Weights of a small transformer language model.
Training: a variant of Muon for these matrices, 89M tokens, 5450 steps.
Each number is 200 + 30 x the weight over its row's rms, rounded and kept within 0 to 999. Layers, rows and columns count from 0. The size before them is the row's rms in percent of the matrix's.

# layer 6 MLP up, 384x96, rms 0.0884, rows 147-163, columns 0-95
093,207,200,183,161,197,250,232,180,162,172,200,196,240,184,213,189,202,217,180,179,180,181,195,192,208,224,205,202,155,205,193,160,186,219,179,209,215,213,212,193,192,201,197,187,243,143,223,135,177,182,253,180,164,234,161,205,238,243,210,196,185,297,232,205,243,200,159,196,213,187,193,239,239,186,237,187,272,188,264,228,228,214,193,235,208,153,252,156,184,228,171,233,170,141,184,187
083,196,182,181,175,260,182,201,175,220,207,222,186,184,127,198,198,211,190,189,219,176,155,209,193,178,204,212,260,156,212,255,205,175,168,155,192,171,181,210,145,162,170,167,211,204,184,198,172,163,159,234,219,180,197,183,269,242,157,186,168,181,194,212,197,284,174,182,195,183,168,211,175,217,236,221,131,209,191,138,184,240,259,192,164,180,207,174,190,192,218,239,241,203,219,218,204
098,164,254,153,194,217,222,224,230,207,228,217,155,207,202,192,200,178,197,199,166,253,225,210,177,192,237,180,211,196,214,98,184,215,187,195,152,157,175,211,209,187,214,226,300,221,227,195,195,203,205,124,230,156,219,183,184,174,182,228,187,215,174,220,210,194,239,190,187,190,169,212,225,173,235,181,183,194,195,195,232,185,212,268,243,253,266,185,162,210,198,210,189,162,213,203,203
105,203,232,219,229,250,201,166,160,190,199,205,165,228,166,149,169,198,214,205,229,181,247,237,161,204,246,188,195,194,206,192,199,199,226,200,165,160,165,210,188,243,176,257,167,191,224,195,242,216,160,216,221,161,267,143,196,148,206,198,227,195,211,271,156,212,168,174,187,259,235,176,197,243,174,156,184,220,229,184,191,201,177,150,224,230,175,237,194,170,159,194,184,195,223,217,248
106,238,151,245,235,184,215,130,198,194,191,207,189,155,197,178,217,190,218,177,244,166,218,216,181,185,220,183,204,205,247,170,190,182,144,226,208,244,215,219,208,194,193,177,216,123,252,239,186,198,152,264,236,209,271,193,195,197,174,202,180,193,215,154,215,195,218,219,231,190,197,237,223,218,204,135,170,217,241,185,184,194,152,169,250,207,209,259,180,188,145,169,167,215,213,206,208
106,186,188,252,168,193,202,227,200,277,231,206,199,181,188,186,181,201,218,144,185,227,237,230,199,218,180,190,203,236,223,186,180,212,200,193,204,197,202,148,182,216,186,187,215,188,213,169,210,162,241,262,251,213,159,169,234,178,166,231,186,223,238,196,202,242,249,210,211,219,234,267,207,208,174,189,174,256,236,228,193,248,278,212,225,239,181,233,229,174,190,216,148,274,220,220,203
093,162,180,228,208,187,175,180,171,230,175,219,224,167,212,220,164,207,174,204,157,167,212,180,174,197,166,201,144,220,242,213,215,195,211,195,268,189,187,134,155,202,204,195,217,176,211,169,197,159,175,122,178,173,209,185,213,162,184,212,183,196,238,149,277,161,187,260,207,200,170,208,231,251,206,197,187,212,193,140,200,202,230,228,277,245,166,195,227,191,183,228,226,222,220,181,184
087,235,244,201,149,208,258,222,165,224,182,222,185,184,215,173,178,197,205,188,173,221,234,195,212,233,180,224,194,160,211,220,201,240,197,173,270,186,218,246,216,156,254,235,218,216,216,182,209,231,240,192,179,228,199,203,224,235,231,198,296,145,201,200,205,229,187,198,207,229,247,168,231,223,167,232,176,211,231,142,192,235,210,248,210,252,196,160,171,201,168,169,214,254,171,212,191
106,281,237,189,186,157,244,178,132,222,146,205,196,246,232,197,199,194,200,205,204,223,219,215,172,165,164,215,204,171,194,190,140,199,197,173,174,217,217,239,162,190,186,219,170,221,170,220,224,201,159,206,188,142,221,167,194,201,257,180,229,210,210,202,240,177,190,191,179,187,172,159,214,231,247,150,179,172,179,211,211,202,225,162,238,182,181,245,194,211,223,175,195,247,246,134,261
103,176,192,196,222,213,226,185,206,237,217,207,176,235,209,183,171,231,175,186,149,208,200,180,200,129,232,197,230,199,203,227,240,241,216,204,229,239,229,188,192,179,220,150,143,177,233,185,226,147,187,174,240,188,237,158,199,183,184,187,198,237,253,252,221,148,201,215,212,190,205,235,217,178,181,267,168,247,194,164,152,163,149,235,212,249,189,175,208,219,222,217,174,278,191,209,177
099,180,207,215,235,193,159,176,173,182,153,204,206,224,175,202,285,234,172,198,150,180,196,169,215,192,160,190,243,185,195,145,254,169,206,246,222,248,160,210,227,179,222,186,240,196,224,184,223,158,149,134,169,221,215,210,200,193,227,214,218,256,191,211,238,237,237,239,166,189,189,244,198,207,181,162,191,188,208,214,190,235,180,183,192,228,139,218,169,262,162,166,182,214,189,188,181
093,173,227,199,202,204,180,155,209,223,180,218,233,249,222,177,210,170,216,257,209,230,191,195,160,227,222,226,195,143,193,180,139,223,192,198,204,170,137,209,177,192,174,193,258,142,175,230,208,170,182,214,151,236,180,160,235,135,174,212,255,222,220,177,182,191,195,193,220,207,199,233,220,199,218,249,182,183,195,188,178,220,199,225,230,148,152,207,161,143,180,263,214,192,167,163,154
108,196,228,199,236,217,184,192,166,147,201,182,253,156,214,174,165,227,205,236,117,232,160,191,148,178,205,171,246,212,241,246,180,210,138,184,195,177,183,194,179,227,215,260,200,192,197,272,183,242,206,205,209,216,202,191,180,196,226,203,189,210,200,214,250,262,162,197,210,244,164,204,258,207,176,191,191,185,192,200,234,199,184,179,248,239,175,202,204,246,209,251,213,212,227,169,150
091,200,183,194,197,167,164,223,163,176,190,193,237,256,187,194,216,196,219,162,196,201,217,171,138,219,239,202,197,203,177,189,207,238,230,179,203,201,244,193,246,168,259,189,212,245,139,206,233,167,201,142,155,213,192,153,164,179,192,182,207,228,179,209,183,250,171,246,208,171,211,227,163,198,193,211,154,196,196,274,228,180,179,199,155,177,165,221,208,208,235,253,187,292,208,226,199
104,231,230,150,223,168,216,219,163,191,179,168,193,183,192,205,217,205,201,261,223,238,224,123,231,179,234,196,317,160,193,183,153,172,181,157,204,208,166,191,162,221,197,199,180,238,232,178,207,162,183,230,231,159,198,224,165,223,220,231,236,215,187,182,200,195,149,204,263,153,180,211,217,214,202,199,155,198,219,230,202,182,219,217,221,213,236,239,182,191,222,208,186,236,182,164,238
099,186,241,217,237,234,171,198,148,157,230,177,197,189,177,230,179,179,206,222,122,195,188,200,211,145,207,147,198,242,187,159,192,189,159,206,214,247,175,203,259,213,139,180,225,165,184,205,176,200,223,217,175,224,232,223,222,238,214,194,191,212,197,152,185,236,232,208,275,249,209,223,229,218,183,235,135,206,211,219,159,191,253,225,252,199,242,192,190,202,198,171,165,226,212,177,221
095,289,238,198,243,206,91,185,203,202,208,230,206,209,184,142,198,170,242,213,182,202,168,228,233,196,165,205,202,187,234,193,191,230,178,166,244,209,182,252,184,250,243,220,175,197,169,144,229,216,203,178,243,211,218,210,229,218,208,240,214,173,253,189,256,199,200,213,204,188,205,208,172,201,216,214,212,233,212,210,196,210,209,221,212,206,199,166,144,226,187,167,250,232,204,179,137
# layer 6 MLP down (transposed), 384x96, rms 0.0887, rows 147-163, columns 0-95
093,174,188,214,226,208,175,262,163,227,196,179,171,200,194,242,187,195,209,205,190,187,159,181,245,251,191,193,247,143,206,157,175,170,204,177,154,202,176,280,160,161,200,203,178,218,242,215,214,150,222,235,181,215,211,233,238,192,187,219,254,187,265,218,159,237,154,154,232,175,200,220,209,211,237,208,194,238,215,240,153,222,173,190,139,210,231,163,186,176,197,207,180,161,216,178,205
085,249,215,202,180,202,262,190,218,157,180,195,208,254,254,210,266,151,232,194,206,198,247,212,235,177,267,204,158,187,169,164,213,243,197,226,184,208,202,209,228,214,178,192,195,220,215,128,181,171,244,143,196,144,186,228,147,167,227,233,212,239,195,190,186,164,204,253,200,205,182,234,197,181,159,194,183,204,170,242,198,183,145,195,203,193,193,173,190,231,158,178,183,197,190,148,210
099,208,220,219,198,189,203,201,220,193,217,210,213,221,185,179,213,232,195,201,213,227,220,252,171,195,207,191,214,161,220,142,131,228,228,206,198,187,147,174,175,237,199,179,250,214,185,240,181,212,187,150,194,184,156,207,155,193,141,252,179,198,181,157,170,148,245,215,219,253,226,205,182,203,218,167,224,212,231,158,179,205,220,303,179,200,260,234,143,203,175,170,239,218,190,194,214
102,157,204,166,201,189,199,139,185,207,204,149,223,186,179,179,176,171,216,199,178,220,155,221,212,192,202,207,201,208,189,172,246,199,227,210,179,231,174,201,216,170,237,219,242,201,121,236,223,224,225,212,183,159,155,203,240,241,236,273,188,186,227,269,144,224,214,190,202,213,189,143,198,199,212,170,252,207,231,183,243,215,212,165,180,173,154,170,192,249,254,175,244,164,204,175,196
106,183,205,200,172,164,201,195,233,199,195,226,218,200,192,275,197,172,218,146,188,174,165,151,169,176,171,180,177,251,239,191,134,165,183,213,217,182,223,229,183,191,228,193,195,240,234,195,204,231,209,195,215,169,249,221,209,191,205,226,194,224,175,166,209,176,218,143,233,182,176,203,201,239,140,134,247,204,265,179,205,164,198,183,198,181,251,210,186,224,189,181,221,202,177,248,289
107,193,179,217,236,188,138,151,219,226,255,193,193,174,183,179,190,161,227,188,255,219,208,179,207,175,215,188,219,240,146,171,183,229,271,188,165,220,204,196,170,191,218,207,243,275,192,193,167,152,161,198,173,196,157,211,163,185,190,215,204,237,211,194,230,213,161,233,246,177,181,219,244,184,212,182,264,267,188,210,191,195,241,188,233,155,187,228,247,191,175,151,222,215,176,186,213
094,154,211,216,229,242,222,191,200,178,184,186,201,201,176,148,197,198,148,207,227,209,139,187,192,186,169,178,183,176,208,217,192,207,193,192,177,218,177,182,246,258,153,224,171,207,209,226,159,235,236,220,169,123,176,200,249,159,240,194,208,246,235,204,235,197,156,206,234,182,168,233,216,184,208,210,247,153,227,224,236,211,198,231,143,188,203,158,220,236,262,158,192,155,253,215,214
082,211,193,210,177,237,217,173,217,196,152,194,211,227,189,211,213,157,222,196,259,201,170,213,251,192,167,199,166,221,234,133,171,129,225,203,229,220,173,201,222,190,187,180,201,192,195,210,169,194,217,231,228,177,255,171,203,214,214,197,191,171,212,164,196,173,189,129,182,276,226,176,236,175,240,115,243,177,198,185,230,186,221,204,197,165,262,178,262,236,205,217,169,206,170,209,208
109,193,210,200,163,181,227,218,171,173,213,261,239,179,173,184,207,201,191,184,270,164,186,221,275,252,180,186,179,214,182,155,274,178,198,192,201,208,174,200,208,207,199,176,211,211,147,180,202,160,194,211,259,176,207,213,205,268,189,201,176,233,192,208,163,207,252,204,150,195,214,200,186,138,184,209,207,192,221,201,179,207,224,219,147,201,214,211,145,202,222,146,208,218,163,287,195
097,198,175,168,182,137,178,180,183,177,187,240,233,192,181,230,185,212,228,230,187,219,213,171,207,178,190,230,229,202,216,167,265,141,204,174,244,217,153,224,220,160,180,220,211,164,215,166,207,251,208,231,229,146,180,183,253,177,240,150,195,211,225,195,179,218,235,151,183,230,183,168,202,231,143,189,197,186,171,252,156,216,184,162,245,267,191,246,209,173,217,214,231,193,240,185,188
106,259,231,168,187,226,205,179,213,231,178,222,205,254,188,158,238,232,228,178,161,166,179,218,170,240,190,191,203,216,148,214,204,169,182,175,240,166,223,190,197,216,200,196,222,221,178,208,176,133,142,186,198,232,238,185,181,159,224,189,162,207,180,171,227,233,216,188,132,164,203,277,190,180,161,243,162,237,249,208,189,196,232,201,243,240,174,242,189,226,202,165,191,238,167,206,229
095,173,182,247,152,233,155,200,237,193,160,187,143,259,216,223,159,204,189,212,175,233,202,188,237,160,168,248,211,215,185,251,235,215,193,233,208,197,132,197,173,240,185,209,180,253,204,145,225,166,218,204,162,163,206,228,195,209,162,193,165,231,196,192,257,259,170,208,229,218,174,180,228,189,177,225,206,224,214,206,143,160,250,201,229,236,190,160,214,224,187,210,176,178,218,172,226
096,187,132,179,179,238,177,225,208,196,156,242,197,241,235,220,191,224,190,203,253,238,117,198,166,182,136,216,213,180,184,198,207,211,146,195,217,174,225,171,204,232,209,236,167,171,195,218,217,237,205,245,170,247,159,177,211,173,193,212,201,192,196,192,252,194,193,229,200,261,200,194,232,184,202,157,169,211,209,187,162,211,197,234,236,215,185,131,183,242,193,216,140,212,241,230,152
085,172,255,237,144,159,198,189,220,226,217,244,193,191,189,193,211,175,158,164,143,180,243,191,174,222,213,218,192,211,180,189,212,169,146,204,173,212,221,258,194,177,198,240,169,171,205,173,242,212,197,210,266,257,239,186,179,231,239,175,196,209,188,237,177,148,215,225,192,179,158,181,210,161,210,247,194,215,207,232,187,164,194,238,216,264,135,206,196,231,238,171,222,193,199,152,165
100,215,209,256,217,217,216,147,214,233,175,204,143,182,189,200,189,196,189,198,176,200,247,212,234,171,205,202,141,194,191,187,196,233,208,215,215,224,192,185,231,172,200,198,205,202,178,183,206,151,208,219,154,193,166,197,224,89,208,185,199,187,227,164,258,168,219,214,197,211,169,172,293,177,186,174,177,207,191,204,237,228,193,207,258,235,222,202,181,226,172,141,193,240,224,273,217
094,218,180,191,189,258,208,187,216,188,116,223,182,198,191,186,185,242,198,212,227,229,234,211,249,181,199,173,192,206,235,162,195,194,152,197,131,236,200,169,184,219,200,157,175,195,203,227,234,205,212,247,181,157,110,245,237,141,181,216,218,201,171,203,208,166,241,190,214,217,158,178,212,223,243,286,196,217,189,198,168,190,215,219,233,200,164,200,170,182,234,197,214,148,224,219,196
102,220,234,209,249,245,141,208,194,187,200,207,221,216,207,220,237,224,151,253,199,203,180,147,155,174,204,241,235,199,169,190,217,231,214,202,234,195,223,215,174,222,227,207,200,173,199,193,154,178,180,181,176,189,225,176,186,150,171,155,154,245,199,128,229,182,248,248,244,223,215,185,264,132,190,186,203,215,175,200,165,204,203,164,260,244,171,167,204,195,210,170,211,162,233,201,199